Part of a small language model's weights: gated attention, hashed n-gram embeddings.
Each number is 200 + 30 x the weight over its row's rms, rounded and kept within 0 to 999. Layers, rows and columns count from 0. The size before them is the row's rms in percent of the matrix's.

# gate: layer 4 MLP gate, 256x96, rms 0.185, rows 9-75, columns 64-95
# up: layer 4 MLP up, 256x96, rms 0.195, rows 9-75, columns 64-95
# down: layer 4 MLP down (transposed), 256x96, rms 0.115, rows 9-74, columns 64-95
gate9,090,170,226,196,218,220,230,199,233,252,159,165,208,179,236,146,214,165,212,177,230,249,243,168,222,210,202,232,170,179,221,217,167
up9,097,270,136,232,233,243,186,194,231,169,201,264,185,257,219,233,204,227,219,186,189,221,173,262,225,139,163,205,149,210,225,164,211
down9,087,174,221,184,217,202,232,124,225,173,259,252,197,220,183,213,163,218,148,196,213,218,240,182,195,201,198,195,239,179,200,215,210
gate10,100,196,164,192,226,183,232,247,171,205,211,139,218,166,197,172,227,201,237,155,229,283,226,199,195,199,187,200,149,193,214,200,237
up10,111,251,212,201,192,198,197,214,223,219,213,229,134,235,217,214,184,180,199,233,236,168,171,174,220,212,209,219,200,192,190,249,234
down10,098,213,182,208,206,198,164,207,179,203,205,183,235,181,202,165,217,240,155,194,155,193,180,198,154,203,189,199,174,277,174,187,236
gate11,105,193,188,229,187,164,197,183,213,166,186,161,195,217,224,178,165,210,181,236,216,126,211,175,202,173,162,239,288,204,211,207,192
up11,100,206,187,191,242,163,175,234,206,184,187,151,187,165,200,206,185,231,197,207,195,168,177,173,188,149,173,228,266,205,220,186,205
down11,104,193,212,248,218,204,199,232,215,216,169,129,204,233,196,173,224,174,218,203,176,201,201,199,178,215,236,187,182,235,166,231,171
gate12,129,217,166,269,189,183,223,172,192,184,163,206,215,226,168,158,192,169,138,240,208,172,183,247,201,191,236,227,222,164,192,176,162
up12,123,178,175,231,170,221,224,196,176,186,111,212,200,241,157,184,182,161,189,217,201,166,217,168,167,188,188,220,184,197,207,215,164
down12,130,232,209,265,235,255,218,200,239,203,142,177,206,199,177,205,198,216,169,183,199,188,208,250,193,235,158,209,208,147,220,218,195
gate13,106,215,188,209,250,186,157,244,178,153,182,192,228,199,205,211,223,223,211,182,227,239,193,193,190,159,244,259,166,192,237,227,246
up13,096,176,240,170,195,154,237,227,202,193,250,217,247,238,221,225,271,181,171,171,193,198,183,231,236,181,216,173,238,194,211,201,256
down13,100,202,177,199,203,190,227,199,173,228,125,184,236,158,204,222,151,195,200,199,176,195,197,163,235,270,198,231,250,156,206,189,222
gate14,096,246,192,188,191,200,223,200,205,226,209,216,208,243,200,207,198,225,155,158,185,211,225,170,220,237,168,248,208,163,171,150,213
up14,098,223,133,204,164,162,246,195,212,187,225,185,220,151,216,217,197,209,220,217,200,186,222,205,207,211,215,170,179,265,209,228,194
down14,093,195,183,196,198,256,219,172,175,198,137,179,213,226,180,206,181,141,213,248,207,169,194,170,198,203,243,241,233,196,195,186,257
gate15,095,201,153,205,253,232,181,179,155,230,229,207,168,201,208,243,224,229,220,226,167,170,218,250,177,217,231,208,218,153,191,192,141
up15,095,205,225,200,111,177,206,174,220,192,182,273,268,175,208,249,189,164,162,180,196,223,233,232,192,205,249,204,190,206,183,182,228
down15,089,149,194,190,273,243,140,213,210,205,177,216,147,243,206,165,197,223,247,222,232,210,245,156,193,177,214,223,211,161,181,207,171
gate16,103,207,194,232,248,175,128,167,191,146,187,205,149,197,160,224,236,195,219,188,257,227,247,201,198,249,263,192,190,169,229,215,177
up16,090,188,192,238,204,149,180,177,186,194,199,244,119,220,192,214,178,190,253,170,177,207,223,187,244,195,185,220,176,139,177,178,249
down16,095,148,184,186,207,179,211,172,200,165,211,220,171,220,235,231,171,141,215,241,249,236,222,225,241,229,177,205,177,175,211,204,177
gate17,109,152,158,219,206,206,174,187,251,176,230,202,214,179,217,214,204,250,191,240,215,215,217,248,161,163,151,193,166,184,188,254,265
up17,107,226,234,195,220,223,180,238,193,242,252,183,245,217,174,174,156,195,206,196,136,215,205,203,155,179,212,223,228,217,160,151,207
down17,112,223,184,189,187,223,183,236,173,232,238,187,227,243,221,214,183,132,177,212,212,204,191,272,203,242,204,205,198,254,158,196,148
gate18,095,237,228,231,225,208,205,195,221,197,176,229,257,183,219,230,187,160,200,236,191,194,210,185,247,185,211,227,235,180,182,208,213
up18,094,216,210,169,221,164,175,185,185,240,215,218,207,216,273,220,167,212,214,191,216,168,191,138,200,174,146,222,209,234,194,176,210
down18,094,153,206,180,218,252,224,150,191,142,202,231,193,147,211,192,189,172,192,205,152,164,210,180,178,175,210,255,195,238,193,235,197
gate19,093,233,213,204,206,189,208,246,264,202,142,227,193,161,205,251,203,241,183,235,203,163,146,202,197,228,224,233,220,213,225,272,188
up19,099,204,229,195,257,156,172,180,246,254,278,198,175,207,213,141,178,182,211,225,174,131,249,179,174,209,187,163,211,158,134,140,189
down19,104,213,189,192,207,217,224,244,159,189,177,183,207,166,181,206,254,221,192,195,190,206,143,208,156,170,173,200,264,244,242,228,190
gate20,095,210,175,151,187,200,182,175,235,258,205,173,229,188,197,207,222,188,268,217,210,211,246,212,210,241,181,197,156,182,163,211,181
up20,101,204,159,189,249,172,197,220,193,204,187,151,198,182,169,181,173,232,163,215,189,189,176,176,199,155,163,208,203,226,239,190,179
down20,095,205,219,232,187,203,180,219,185,158,162,205,204,159,173,213,150,208,219,200,203,160,224,208,195,163,161,150,208,173,204,224,221
gate21,101,252,222,181,261,220,190,203,178,188,163,200,242,200,188,164,164,196,225,240,219,171,190,179,246,199,172,198,188,191,180,185,218
up21,096,171,217,165,183,171,264,185,218,189,203,184,205,246,163,223,194,197,185,186,228,96,200,187,188,207,142,154,147,188,211,218,213
down21,098,196,212,225,230,163,184,236,234,179,219,248,182,168,212,261,285,191,223,145,195,220,187,146,169,182,237,180,207,216,228,216,176
gate22,095,186,173,282,258,170,204,213,151,230,220,169,184,169,261,202,232,238,161,209,144,223,238,224,146,184,188,185,224,150,213,211,186
up22,092,175,205,211,225,178,220,139,192,245,201,234,173,191,203,163,142,226,239,203,192,208,156,193,220,169,217,177,224,209,240,199,194
down22,094,182,240,196,199,170,196,210,206,163,213,182,157,201,218,207,247,159,183,197,200,208,221,150,226,193,192,213,216,206,150,214,143
gate23,101,177,189,158,273,219,211,241,225,190,243,188,197,192,172,188,203,199,266,184,220,197,166,212,220,245,195,273,172,189,197,201,203
up23,102,182,216,224,170,208,187,185,239,209,169,204,177,239,212,197,208,212,189,251,241,226,249,193,166,177,210,158,201,206,129,169,174
down23,104,188,155,224,226,220,239,196,219,197,231,203,202,200,195,219,162,214,202,192,203,222,223,175,205,143,202,173,230,245,271,197,144
gate24,091,211,216,224,182,172,176,157,157,217,162,198,249,186,160,202,188,177,167,136,110,197,141,198,240,208,147,178,199,168,190,158,207
up24,098,177,176,230,209,205,194,157,186,242,154,201,183,215,224,170,158,175,192,191,186,156,194,221,168,163,236,183,154,201,178,157,220
down24,093,226,213,175,203,171,155,239,221,111,214,226,187,169,221,199,221,186,203,201,158,220,211,192,195,217,229,203,224,140,204,231,232
gate25,097,192,131,230,176,233,182,221,180,207,250,192,201,209,200,179,224,227,171,199,170,197,183,195,168,198,187,192,217,201,173,190,194
up25,101,203,186,219,168,154,215,235,208,199,203,126,178,219,140,165,148,241,209,207,206,186,206,185,199,234,217,157,164,219,209,200,211
down25,091,245,210,225,221,229,182,203,210,194,240,228,238,217,218,215,164,238,212,161,209,219,199,199,243,154,202,239,168,219,205,208,175
gate26,122,223,246,230,191,224,229,203,180,124,181,231,192,234,180,199,227,207,156,198,201,206,226,164,255,264,232,225,202,215,171,126,220
up26,109,203,185,178,132,131,218,202,245,157,225,188,215,184,248,202,216,167,226,158,164,188,191,145,224,182,176,172,177,251,270,223,243
down26,117,158,179,152,200,214,169,195,148,215,175,150,175,255,180,208,210,176,227,150,167,208,177,161,212,221,207,216,187,180,222,177,181
gate27,091,212,220,245,202,211,210,176,227,146,183,225,204,145,213,224,230,139,201,197,236,216,164,214,200,160,177,234,215,238,228,257,218
up27,096,217,128,198,226,162,198,267,192,237,234,183,203,188,240,202,181,222,249,231,212,215,185,188,178,116,207,204,214,225,178,181,256
down27,114,199,201,219,178,200,172,188,188,204,246,187,197,171,184,163,142,217,211,218,228,240,242,177,189,201,221,208,233,220,170,193,226
gate28,098,184,201,163,170,197,212,184,202,187,191,158,268,212,255,234,125,174,182,199,224,192,212,163,253,198,221,245,162,186,219,171,194
up28,095,215,188,195,144,234,175,175,175,273,192,202,217,237,207,224,168,221,182,188,232,238,263,227,233,166,205,126,210,231,155,166,173
down28,094,234,147,237,231,245,240,245,246,206,206,136,210,164,200,216,200,172,241,215,241,155,222,140,212,190,142,209,257,188,275,198,167
gate29,102,225,198,228,162,171,225,216,218,162,206,214,259,251,202,214,238,198,217,174,180,230,186,153,200,169,178,170,213,181,195,188,183
up29,098,205,179,163,183,186,192,220,244,143,176,189,204,212,268,171,204,254,218,247,181,127,210,221,188,195,227,212,218,185,215,242,269
down29,095,141,210,168,173,188,207,212,203,163,189,163,212,238,238,229,219,282,165,188,202,246,260,198,200,253,183,184,240,183,256,149,170
gate30,087,229,216,236,213,196,166,207,152,176,256,187,135,196,199,214,222,207,220,206,212,208,189,206,117,186,115,207,180,184,206,170,199
up30,096,217,204,166,198,179,221,172,195,209,256,202,249,195,150,247,193,189,186,181,205,187,246,238,197,208,215,223,195,151,157,208,159
down30,093,181,183,178,110,217,218,209,218,170,222,255,268,220,227,237,207,228,225,229,181,190,200,251,219,191,202,255,249,213,202,226,214
gate31,108,186,201,173,215,178,173,209,215,177,262,216,181,194,199,236,221,198,167,273,210,208,217,223,258,123,239,242,164,176,224,195,217
up31,106,191,231,198,178,173,235,171,178,118,202,147,166,207,249,176,173,216,232,144,229,206,245,228,220,164,240,155,226,271,255,202,197
down31,103,202,179,220,204,199,183,187,180,194,199,228,248,156,172,151,185,173,119,203,267,240,206,175,213,160,123,188,182,182,164,173,211
gate32,104,205,198,211,145,180,216,278,188,154,231,263,232,175,217,181,194,194,195,203,212,203,203,246,178,163,229,204,170,206,165,218,211
up32,098,160,182,158,189,171,178,169,228,207,229,163,211,253,236,201,138,148,251,201,198,207,223,249,236,219,197,238,222,176,198,216,135
down32,103,244,198,238,251,215,124,241,196,158,159,225,231,210,188,205,195,179,174,187,260,185,238,217,206,171,238,259,217,177,214,203,236
gate33,100,186,196,205,195,193,241,184,169,229,228,210,234,207,223,220,165,135,187,219,246,205,264,182,250,192,192,253,187,208,141,177,196
up33,100,190,215,134,164,276,184,203,161,198,220,216,220,209,177,145,161,225,193,182,169,262,178,183,155,201,168,187,228,219,252,222,210
down33,100,210,198,146,236,211,161,168,201,176,226,231,196,186,194,170,222,212,235,185,185,83,172,174,173,223,191,193,213,209,152,142,209
gate34,100,157,220,205,201,209,246,134,176,193,157,183,236,222,190,154,226,202,206,164,172,247,167,188,187,163,194,254,183,197,217,220,251
up34,099,157,204,169,199,226,164,227,203,231,199,240,171,147,214,223,236,149,184,211,201,155,213,173,189,184,180,196,209,205,187,178,261
down34,101,254,181,189,181,180,207,234,178,205,203,172,212,225,231,215,185,147,227,169,237,170,192,186,218,210,151,187,173,204,219,242,178
gate35,101,195,178,194,224,244,181,213,157,220,188,169,257,150,186,226,167,159,275,200,235,179,192,198,207,225,176,147,221,167,173,174,217
up35,094,243,181,209,218,226,215,161,199,190,234,188,182,211,229,215,222,167,161,185,199,215,209,182,226,268,144,215,156,189,197,190,185
down35,087,162,163,205,250,164,189,170,212,261,199,196,215,181,185,235,158,238,204,249,151,184,237,237,226,240,192,205,243,193,237,210,185
gate36,114,204,164,235,255,239,196,234,218,212,219,246,135,182,214,261,269,268,232,226,173,185,184,217,224,186,189,215,223,170,181,182,163
up36,102,251,214,169,157,218,240,208,170,172,151,172,211,199,183,139,176,195,168,201,246,205,203,231,200,151,213,212,249,210,204,155,177
down36,105,175,219,179,232,209,216,184,182,217,180,214,198,182,196,174,160,205,191,194,201,154,159,177,223,238,206,275,191,232,186,225,228
gate37,095,219,159,234,210,155,207,173,196,180,158,239,221,202,277,221,213,212,185,265,203,166,119,215,212,177,177,227,169,237,257,223,214
up37,101,197,183,162,210,162,249,223,203,196,181,231,168,222,210,218,139,161,192,233,179,190,209,165,205,178,154,254,184,192,230,185,197
down37,099,157,133,182,154,174,246,193,206,191,214,164,205,202,190,166,162,225,224,190,216,194,240,245,174,187,195,243,183,219,176,160,218
gate38,104,145,169,237,166,200,163,190,201,186,182,176,201,209,273,228,266,226,194,165,235,185,241,169,254,194,163,178,234,233,210,194,236
up38,108,195,129,197,159,185,131,143,144,119,172,226,222,208,186,177,178,214,253,194,240,156,230,231,261,152,176,184,213,181,187,233,222
down38,104,226,171,182,174,191,197,180,253,179,189,189,212,200,182,205,165,214,209,255,243,211,235,201,227,180,175,230,205,205,179,206,168
gate39,102,217,188,194,216,252,165,241,205,133,146,196,214,221,229,184,223,214,183,227,182,242,175,239,219,197,191,147,257,168,231,193,195
up39,101,274,174,182,185,215,243,184,183,179,174,170,227,189,211,229,188,195,219,180,203,214,219,164,147,194,190,202,170,212,194,201,160
down39,111,187,183,276,140,239,204,218,186,171,209,178,231,166,228,185,243,162,181,161,259,223,196,188,172,161,189,156,154,201,198,198,185
gate40,100,179,190,194,183,159,171,239,185,185,247,178,172,203,187,217,257,251,225,172,186,234,232,176,253,211,206,261,213,206,164,171,232
up40,100,173,196,222,206,208,225,227,211,259,157,169,212,197,267,179,183,210,172,231,210,209,233,182,181,198,184,239,169,179,156,158,160
down40,093,198,233,184,229,235,178,230,206,180,232,199,172,199,200,165,212,176,207,229,158,175,241,223,186,171,187,194,237,188,175,190,163
gate41,106,202,254,216,232,170,212,156,274,199,189,239,188,249,202,210,217,199,150,198,149,183,164,149,196,183,194,226,178,173,231,199,158
up41,102,192,255,174,258,221,178,200,194,139,246,200,205,243,206,181,232,209,220,185,229,224,244,199,209,275,201,199,232,207,229,201,198
down41,107,203,203,229,194,219,215,168,214,251,225,247,244,200,215,146,184,255,225,188,213,213,225,219,208,171,208,169,269,226,219,187,232
gate42,111,163,221,212,180,192,249,149,165,168,203,173,222,231,171,190,209,195,157,171,236,204,210,248,259,177,169,160,185,165,169,224,211
up42,115,181,173,221,194,207,182,204,169,235,197,237,236,182,157,244,158,217,213,226,195,216,168,153,218,231,209,180,243,212,218,204,216
down42,115,253,165,187,222,175,207,260,211,163,244,242,203,213,206,184,235,274,202,221,156,184,181,159,224,156,180,200,147,202,231,176,193
gate43,094,220,226,187,158,221,174,160,258,181,202,215,208,232,193,213,169,190,211,227,197,233,199,182,218,209,186,201,190,194,218,241,193
up43,095,173,234,196,145,193,226,193,167,189,227,189,216,216,178,212,217,168,179,163,185,195,231,163,219,163,240,244,210,179,174,163,167
down43,094,194,183,230,232,258,241,183,220,172,204,172,210,273,251,177,217,178,180,231,212,191,175,199,171,140,214,240,211,209,159,223,234
gate44,092,189,202,215,229,174,142,173,181,243,207,198,206,189,174,216,188,154,190,239,194,243,265,215,192,163,224,251,194,217,157,243,234
up44,101,217,232,212,176,200,225,186,225,222,231,215,199,223,187,222,226,210,168,216,216,170,192,179,237,153,276,236,203,257,194,225,159
down44,092,234,178,186,169,161,210,184,243,149,177,210,199,222,177,155,150,164,171,183,187,185,228,225,180,182,142,184,231,215,227,204,193
gate45,104,176,167,234,203,206,171,176,245,204,201,197,226,175,154,198,209,164,219,194,204,199,169,126,227,185,195,165,137,192,170,191,231
up45,102,187,186,194,224,193,215,255,230,127,213,152,243,257,139,243,198,212,200,208,179,245,195,177,184,215,144,157,183,205,204,267,235
down45,102,202,175,185,210,140,247,177,180,193,218,178,239,205,222,143,174,229,209,199,207,136,143,193,187,168,236,217,174,244,207,182,171
gate46,099,214,141,226,220,208,231,186,221,238,219,232,192,149,219,149,195,184,214,206,210,190,196,206,213,217,174,231,195,189,233,258,178
up46,102,217,202,222,167,186,172,188,215,241,171,199,130,171,262,254,244,177,185,213,266,237,164,237,198,243,200,187,240,222,219,266,232
down46,099,224,226,101,224,237,205,204,230,212,206,217,191,195,249,240,215,227,198,202,197,216,238,193,179,178,184,227,212,229,209,121,173
gate47,090,277,187,215,172,162,215,200,221,141,252,160,170,215,227,238,158,190,236,225,215,230,234,255,175,187,195,208,184,174,184,201,176
up47,087,231,136,211,235,194,222,235,248,129,200,208,232,148,152,210,172,194,162,215,198,170,169,185,218,213,180,209,218,186,179,232,212
down47,093,193,207,197,242,199,266,217,160,244,186,183,221,217,197,214,173,192,193,184,162,171,156,254,212,219,173,180,190,182,168,180,210
gate48,118,145,198,203,219,209,169,166,188,238,207,163,220,238,151,195,202,189,223,190,164,202,187,141,138,191,220,179,178,199,196,188,151
up48,094,272,291,161,240,187,161,230,202,259,212,216,236,175,180,174,198,218,189,216,194,199,199,196,221,196,224,223,238,189,236,173,175
down48,104,235,205,197,208,215,217,192,244,222,159,225,237,125,240,207,212,197,191,146,230,209,227,229,231,212,198,183,205,211,206,226,254
gate49,091,154,169,190,205,191,196,133,178,181,205,179,157,237,231,196,188,140,189,143,142,212,192,216,204,175,228,204,152,174,174,150,199
up49,092,199,223,187,226,164,191,198,201,246,137,188,216,205,229,245,235,235,183,248,273,222,192,179,199,177,269,179,230,201,233,174,244
down49,093,217,200,238,172,252,245,254,185,200,213,259,180,197,168,174,214,166,250,220,171,203,159,199,156,222,176,234,198,198,209,297,232
gate50,097,168,198,203,163,217,173,140,193,213,218,207,149,174,197,232,180,171,193,205,184,162,247,210,191,227,218,203,166,174,254,182,187
up50,091,201,203,196,215,190,197,231,264,197,148,201,224,242,202,184,129,233,239,215,160,201,176,207,185,199,169,239,233,228,176,267,224
down50,098,199,191,201,198,193,247,189,205,194,211,211,157,206,210,264,226,183,205,192,217,260,168,176,229,205,213,196,158,193,169,201,149
gate51,095,148,232,208,207,204,232,231,208,254,194,257,183,140,213,164,200,185,145,179,212,172,229,244,148,170,211,201,234,182,199,210,224
up51,096,198,197,181,185,239,179,229,209,189,175,220,259,246,180,232,116,152,184,195,178,142,180,171,213,186,278,235,122,226,195,209,179
down51,103,179,204,168,234,177,235,209,193,164,159,228,249,225,128,246,206,213,183,173,131,197,200,222,233,240,187,213,154,187,227,227,176
gate52,099,195,190,242,192,203,236,201,174,131,232,190,185,202,182,143,170,135,165,185,138,192,186,185,200,234,166,202,181,150,249,222,176
up52,095,176,194,210,164,213,219,185,268,183,182,143,248,177,190,204,197,209,203,254,188,195,155,127,200,181,135,185,210,215,217,251,241
down52,100,183,181,252,203,162,200,163,153,141,235,210,186,228,178,184,197,182,203,180,236,229,185,216,149,254,265,252,213,186,207,182,230
gate53,090,188,199,206,201,173,212,197,207,202,209,191,179,261,202,223,182,228,186,192,214,172,248,196,237,210,156,206,210,221,146,185,196
up53,103,251,124,213,187,152,224,220,223,172,189,247,226,186,227,150,205,268,190,207,193,196,206,201,230,165,228,155,204,150,199,195,130
down53,094,201,173,155,247,212,203,210,214,165,189,197,230,166,239,169,181,210,188,231,229,185,124,153,202,213,221,190,202,135,182,224,208
gate54,098,235,220,195,165,247,174,215,204,231,235,267,183,213,156,230,213,206,187,218,176,172,213,176,158,206,192,232,226,303,222,227,184
up54,100,198,149,214,204,213,180,171,227,200,179,218,183,166,208,220,192,195,218,178,179,211,197,218,234,187,190,191,256,179,182,222,194
down54,096,164,219,169,199,237,187,189,140,189,169,232,221,221,171,217,236,231,191,234,235,258,135,171,172,196,221,217,224,292,228,236,159
gate55,090,211,206,200,157,205,170,201,199,213,179,219,186,240,211,204,221,133,212,195,231,213,240,288,218,236,199,208,226,175,263,254,238
up55,097,209,186,210,180,254,234,171,199,222,162,209,198,254,244,260,200,202,219,216,231,208,234,190,202,238,189,233,186,185,194,194,207
down55,095,228,216,200,203,201,203,203,198,161,241,150,192,205,175,188,223,170,217,228,157,181,201,237,232,197,196,174,218,218,206,199,235
gate56,098,263,238,225,190,217,136,166,208,199,208,215,248,233,197,208,192,177,204,278,252,171,187,187,231,184,196,200,185,174,138,249,228
up56,099,188,233,219,166,288,162,174,191,179,204,228,216,245,194,219,182,162,233,219,195,202,251,159,138,190,129,226,218,244,201,193,192
down56,099,187,200,194,174,167,245,147,156,154,238,221,171,225,194,173,174,141,170,185,248,170,238,181,233,227,238,216,208,150,155,243,131
gate57,099,180,166,195,166,264,211,234,136,247,211,208,245,198,247,241,201,228,195,217,190,195,209,218,184,215,243,162,186,206,176,184,218
up57,097,171,211,150,189,205,203,199,185,190,191,191,214,254,168,222,227,186,194,237,180,182,239,203,160,193,180,196,277,208,212,148,207
down57,096,245,176,172,158,249,250,194,292,246,264,229,190,199,155,169,250,195,164,222,170,191,222,222,205,196,177,235,216,194,236,188,207
gate58,104,189,138,192,200,204,234,215,214,265,176,190,202,196,243,235,159,226,248,187,231,256,224,245,234,221,187,160,264,184,200,231,186
up58,102,184,231,190,221,200,200,240,201,215,230,204,203,191,203,122,225,161,197,200,184,175,213,230,200,164,259,205,192,189,177,113,243
down58,111,196,222,202,142,144,216,168,205,205,174,191,220,171,266,110,212,159,128,207,196,188,196,217,154,200,223,233,188,212,236,188,177
gate59,108,232,181,211,218,233,201,148,205,224,221,208,215,204,171,205,212,165,237,144,160,208,237,168,200,161,205,159,197,199,198,207,228
up59,108,243,214,250,186,225,147,170,209,231,230,187,206,207,223,162,212,202,173,157,204,158,208,161,151,222,260,211,196,112,259,180,197
down59,110,187,185,193,213,224,219,188,152,233,226,184,156,193,214,169,190,185,240,212,190,192,251,156,205,185,185,192,204,181,225,231,224
gate60,094,199,190,224,216,190,210,231,205,217,257,175,191,244,229,175,145,186,192,230,183,191,214,180,198,199,179,159,207,166,170,235,216
up60,090,190,186,201,198,187,187,231,207,217,190,201,168,178,204,244,205,268,180,172,224,135,188,187,217,232,195,154,124,250,239,188,285
down60,084,167,200,207,209,227,201,190,190,180,276,186,202,213,213,172,190,188,241,248,185,199,230,210,131,145,152,131,250,261,224,209,184
gate61,094,134,194,157,167,171,212,200,132,214,174,228,181,212,202,216,190,175,190,206,199,214,247,204,216,202,208,144,141,192,214,174,180
up61,098,209,220,257,206,190,185,212,191,199,190,206,213,232,239,199,210,145,257,160,153,188,232,205,218,209,238,203,134,236,242,229,191
down61,107,151,184,225,254,146,202,189,187,240,233,170,160,193,216,236,191,179,208,169,253,225,198,179,214,168,224,162,196,254,227,176,177
gate62,101,185,199,232,201,217,148,167,173,185,159,222,238,190,189,166,205,236,218,234,172,206,243,229,256,195,253,195,192,264,224,191,152
up62,103,189,196,185,215,224,189,188,208,200,250,205,216,180,237,223,237,161,231,186,207,184,206,241,163,170,240,238,214,220,148,219,235
down62,110,217,179,181,207,164,147,248,234,177,184,183,219,159,171,171,167,226,176,294,207,160,212,212,190,174,196,265,167,243,166,227,212
gate63,090,204,211,199,118,204,196,180,254,208,220,242,224,185,179,240,273,221,177,202,199,210,237,210,272,156,221,272,192,237,172,217,250
up63,093,185,200,230,191,208,167,210,250,211,183,219,192,222,189,214,209,206,169,191,202,196,209,168,158,204,239,184,206,199,184,210,214
down63,092,196,200,247,177,212,177,214,245,209,219,193,214,199,141,137,210,189,214,199,234,255,207,203,244,170,237,215,151,129,189,165,204
gate64,101,222,251,177,153,187,228,180,197,222,207,255,193,183,206,202,194,169,175,235,148,226,181,156,157,177,170,183,201,214,190,251,167
up64,108,219,202,237,171,229,178,211,165,200,144,199,159,214,241,164,176,178,191,231,161,231,205,248,236,199,238,189,195,197,230,184,218
down64,107,180,190,215,231,286,180,182,217,143,236,192,236,230,179,205,203,133,202,207,193,210,238,164,206,173,226,182,193,162,202,236,224
gate65,107,242,181,181,201,207,210,240,229,178,147,205,196,198,181,222,207,222,256,194,187,219,209,233,229,215,200,236,200,180,214,239,207
up65,117,184,196,178,199,146,209,167,196,229,169,176,210,171,181,207,208,235,273,156,199,175,273,200,256,192,202,179,196,202,225,193,161
down65,114,210,228,207,182,167,257,219,185,226,174,153,204,150,203,281,239,176,178,255,172,180,245,193,164,180,218,206,200,144,182,202,196
gate66,112,170,203,197,201,198,173,134,198,210,196,189,156,160,200,191,234,239,183,181,221,249,148,211,201,251,176,236,211,206,237,234,248
up66,107,207,181,216,211,171,230,234,179,243,195,248,167,249,234,250,210,207,257,186,196,184,263,182,202,164,231,226,196,215,212,206,172
down66,105,218,170,174,202,233,206,239,192,175,228,196,196,201,279,220,196,148,207,229,176,168,177,210,231,254,170,215,205,237,231,187,188
gate67,101,196,175,192,205,249,214,185,191,213,171,236,204,206,182,167,197,194,205,258,217,164,224,172,235,188,244,192,164,168,202,172,240
up67,092,208,182,199,163,211,198,204,119,195,182,206,181,193,156,208,245,259,193,227,203,199,163,194,220,191,190,224,229,176,250,260,181
down67,094,187,250,249,150,203,185,173,234,220,163,151,184,249,221,182,196,236,236,190,191,191,202,215,217,227,208,172,161,225,193,194,179
gate68,091,181,211,239,208,224,128,218,256,189,208,218,205,271,258,211,187,209,215,209,230,260,191,209,179,167,165,154,248,255,236,229,214
up68,089,161,272,236,195,212,243,189,191,181,205,169,234,168,210,243,184,184,202,232,205,170,168,197,206,187,123,217,241,222,196,182,184
down68,094,151,207,182,186,209,199,146,204,199,191,188,197,195,181,101,198,196,202,155,177,204,219,193,235,226,202,194,205,126,166,225,174
gate69,104,164,235,136,165,202,235,181,209,179,232,205,211,208,232,237,168,189,160,147,219,210,193,282,206,167,186,169,185,196,201,218,182
up69,101,205,231,217,260,253,186,173,186,222,177,230,188,134,228,226,165,235,201,234,144,216,208,242,120,194,181,249,232,199,207,176,235
down69,111,208,160,218,239,249,185,210,199,230,223,217,173,219,192,242,158,215,195,179,238,217,243,189,171,205,261,195,162,183,199,160,214
gate70,085,206,259,198,184,163,213,181,205,237,249,232,224,184,213,240,185,180,191,245,209,167,256,237,169,211,254,169,208,218,203,225,210
up70,092,175,255,179,212,203,240,169,208,220,245,250,212,167,206,192,263,198,202,237,164,216,202,187,166,171,199,209,178,203,194,200,184
down70,084,219,153,209,190,211,244,165,169,221,233,186,214,269,174,193,232,174,235,163,221,216,202,183,163,217,233,197,181,161,196,203,117
gate71,110,172,196,193,182,220,206,193,157,213,216,190,198,169,233,247,218,235,167,185,196,282,159,266,170,209,227,203,160,213,201,227,225
up71,114,195,192,202,130,230,193,247,214,215,198,187,190,219,256,210,192,233,195,198,234,199,193,186,175,293,195,192,179,220,215,225,245
down71,118,238,205,176,177,180,204,181,229,207,145,196,217,182,219,203,239,183,132,202,163,197,252,168,195,201,152,161,193,221,150,186,244
gate72,103,226,174,168,204,191,185,169,166,185,161,235,220,225,173,213,244,168,155,228,252,197,207,207,196,178,241,233,223,200,176,161,145
up72,106,206,171,167,193,159,139,189,170,275,186,134,197,189,185,221,189,155,179,249,211,180,192,190,180,237,220,272,203,198,234,198,179
down72,098,207,246,158,155,201,195,194,231,183,164,149,217,201,206,208,172,218,174,178,163,199,222,225,149,176,177,183,197,140,182,201,181
gate73,098,187,152,206,188,183,255,171,215,229,210,208,230,188,169,211,189,179,158,208,184,238,199,174,198,197,186,222,163,228,231,209,184
up73,102,204,202,219,206,203,190,176,241,213,236,233,224,176,179,211,224,157,232,169,234,190,243,199,223,194,249,230,244,209,153,266,175
down73,112,233,202,119,151,219,241,243,168,208,193,167,178,181,214,182,193,207,153,220,212,208,205,136,244,178,237,167,199,227,209,204,210
gate74,076,227,150,178,226,165,192,232,205,179,194,231,250,222,130,185,215,212,142,184,189,206,262,182,174,181,147,147,242,170,177,178,137
up74,083,170,232,227,216,200,277,189,208,204,238,154,192,194,208,267,185,158,229,130,198,208,186,210,233,257,226,195,133,209,218,190,255
down74,085,235,241,256,197,179,240,200,189,206,177,209,189,187,223,180,164,203,215,198,124,176,160,163,204,234,220,277,202,176,208,242,227
gate75,091,234,212,218,177,240,212,224,168,211,172,193,188,228,237,206,183,181,165,221,215,197,223,209,175,232,154,221,194,208,198,166,190
up75,102,251,135,180,236,170,252,193,159,228,200,194,235,151,195,156,226,158,212,141,188,205,188,161,220,168,217,187,212,257,155,222,186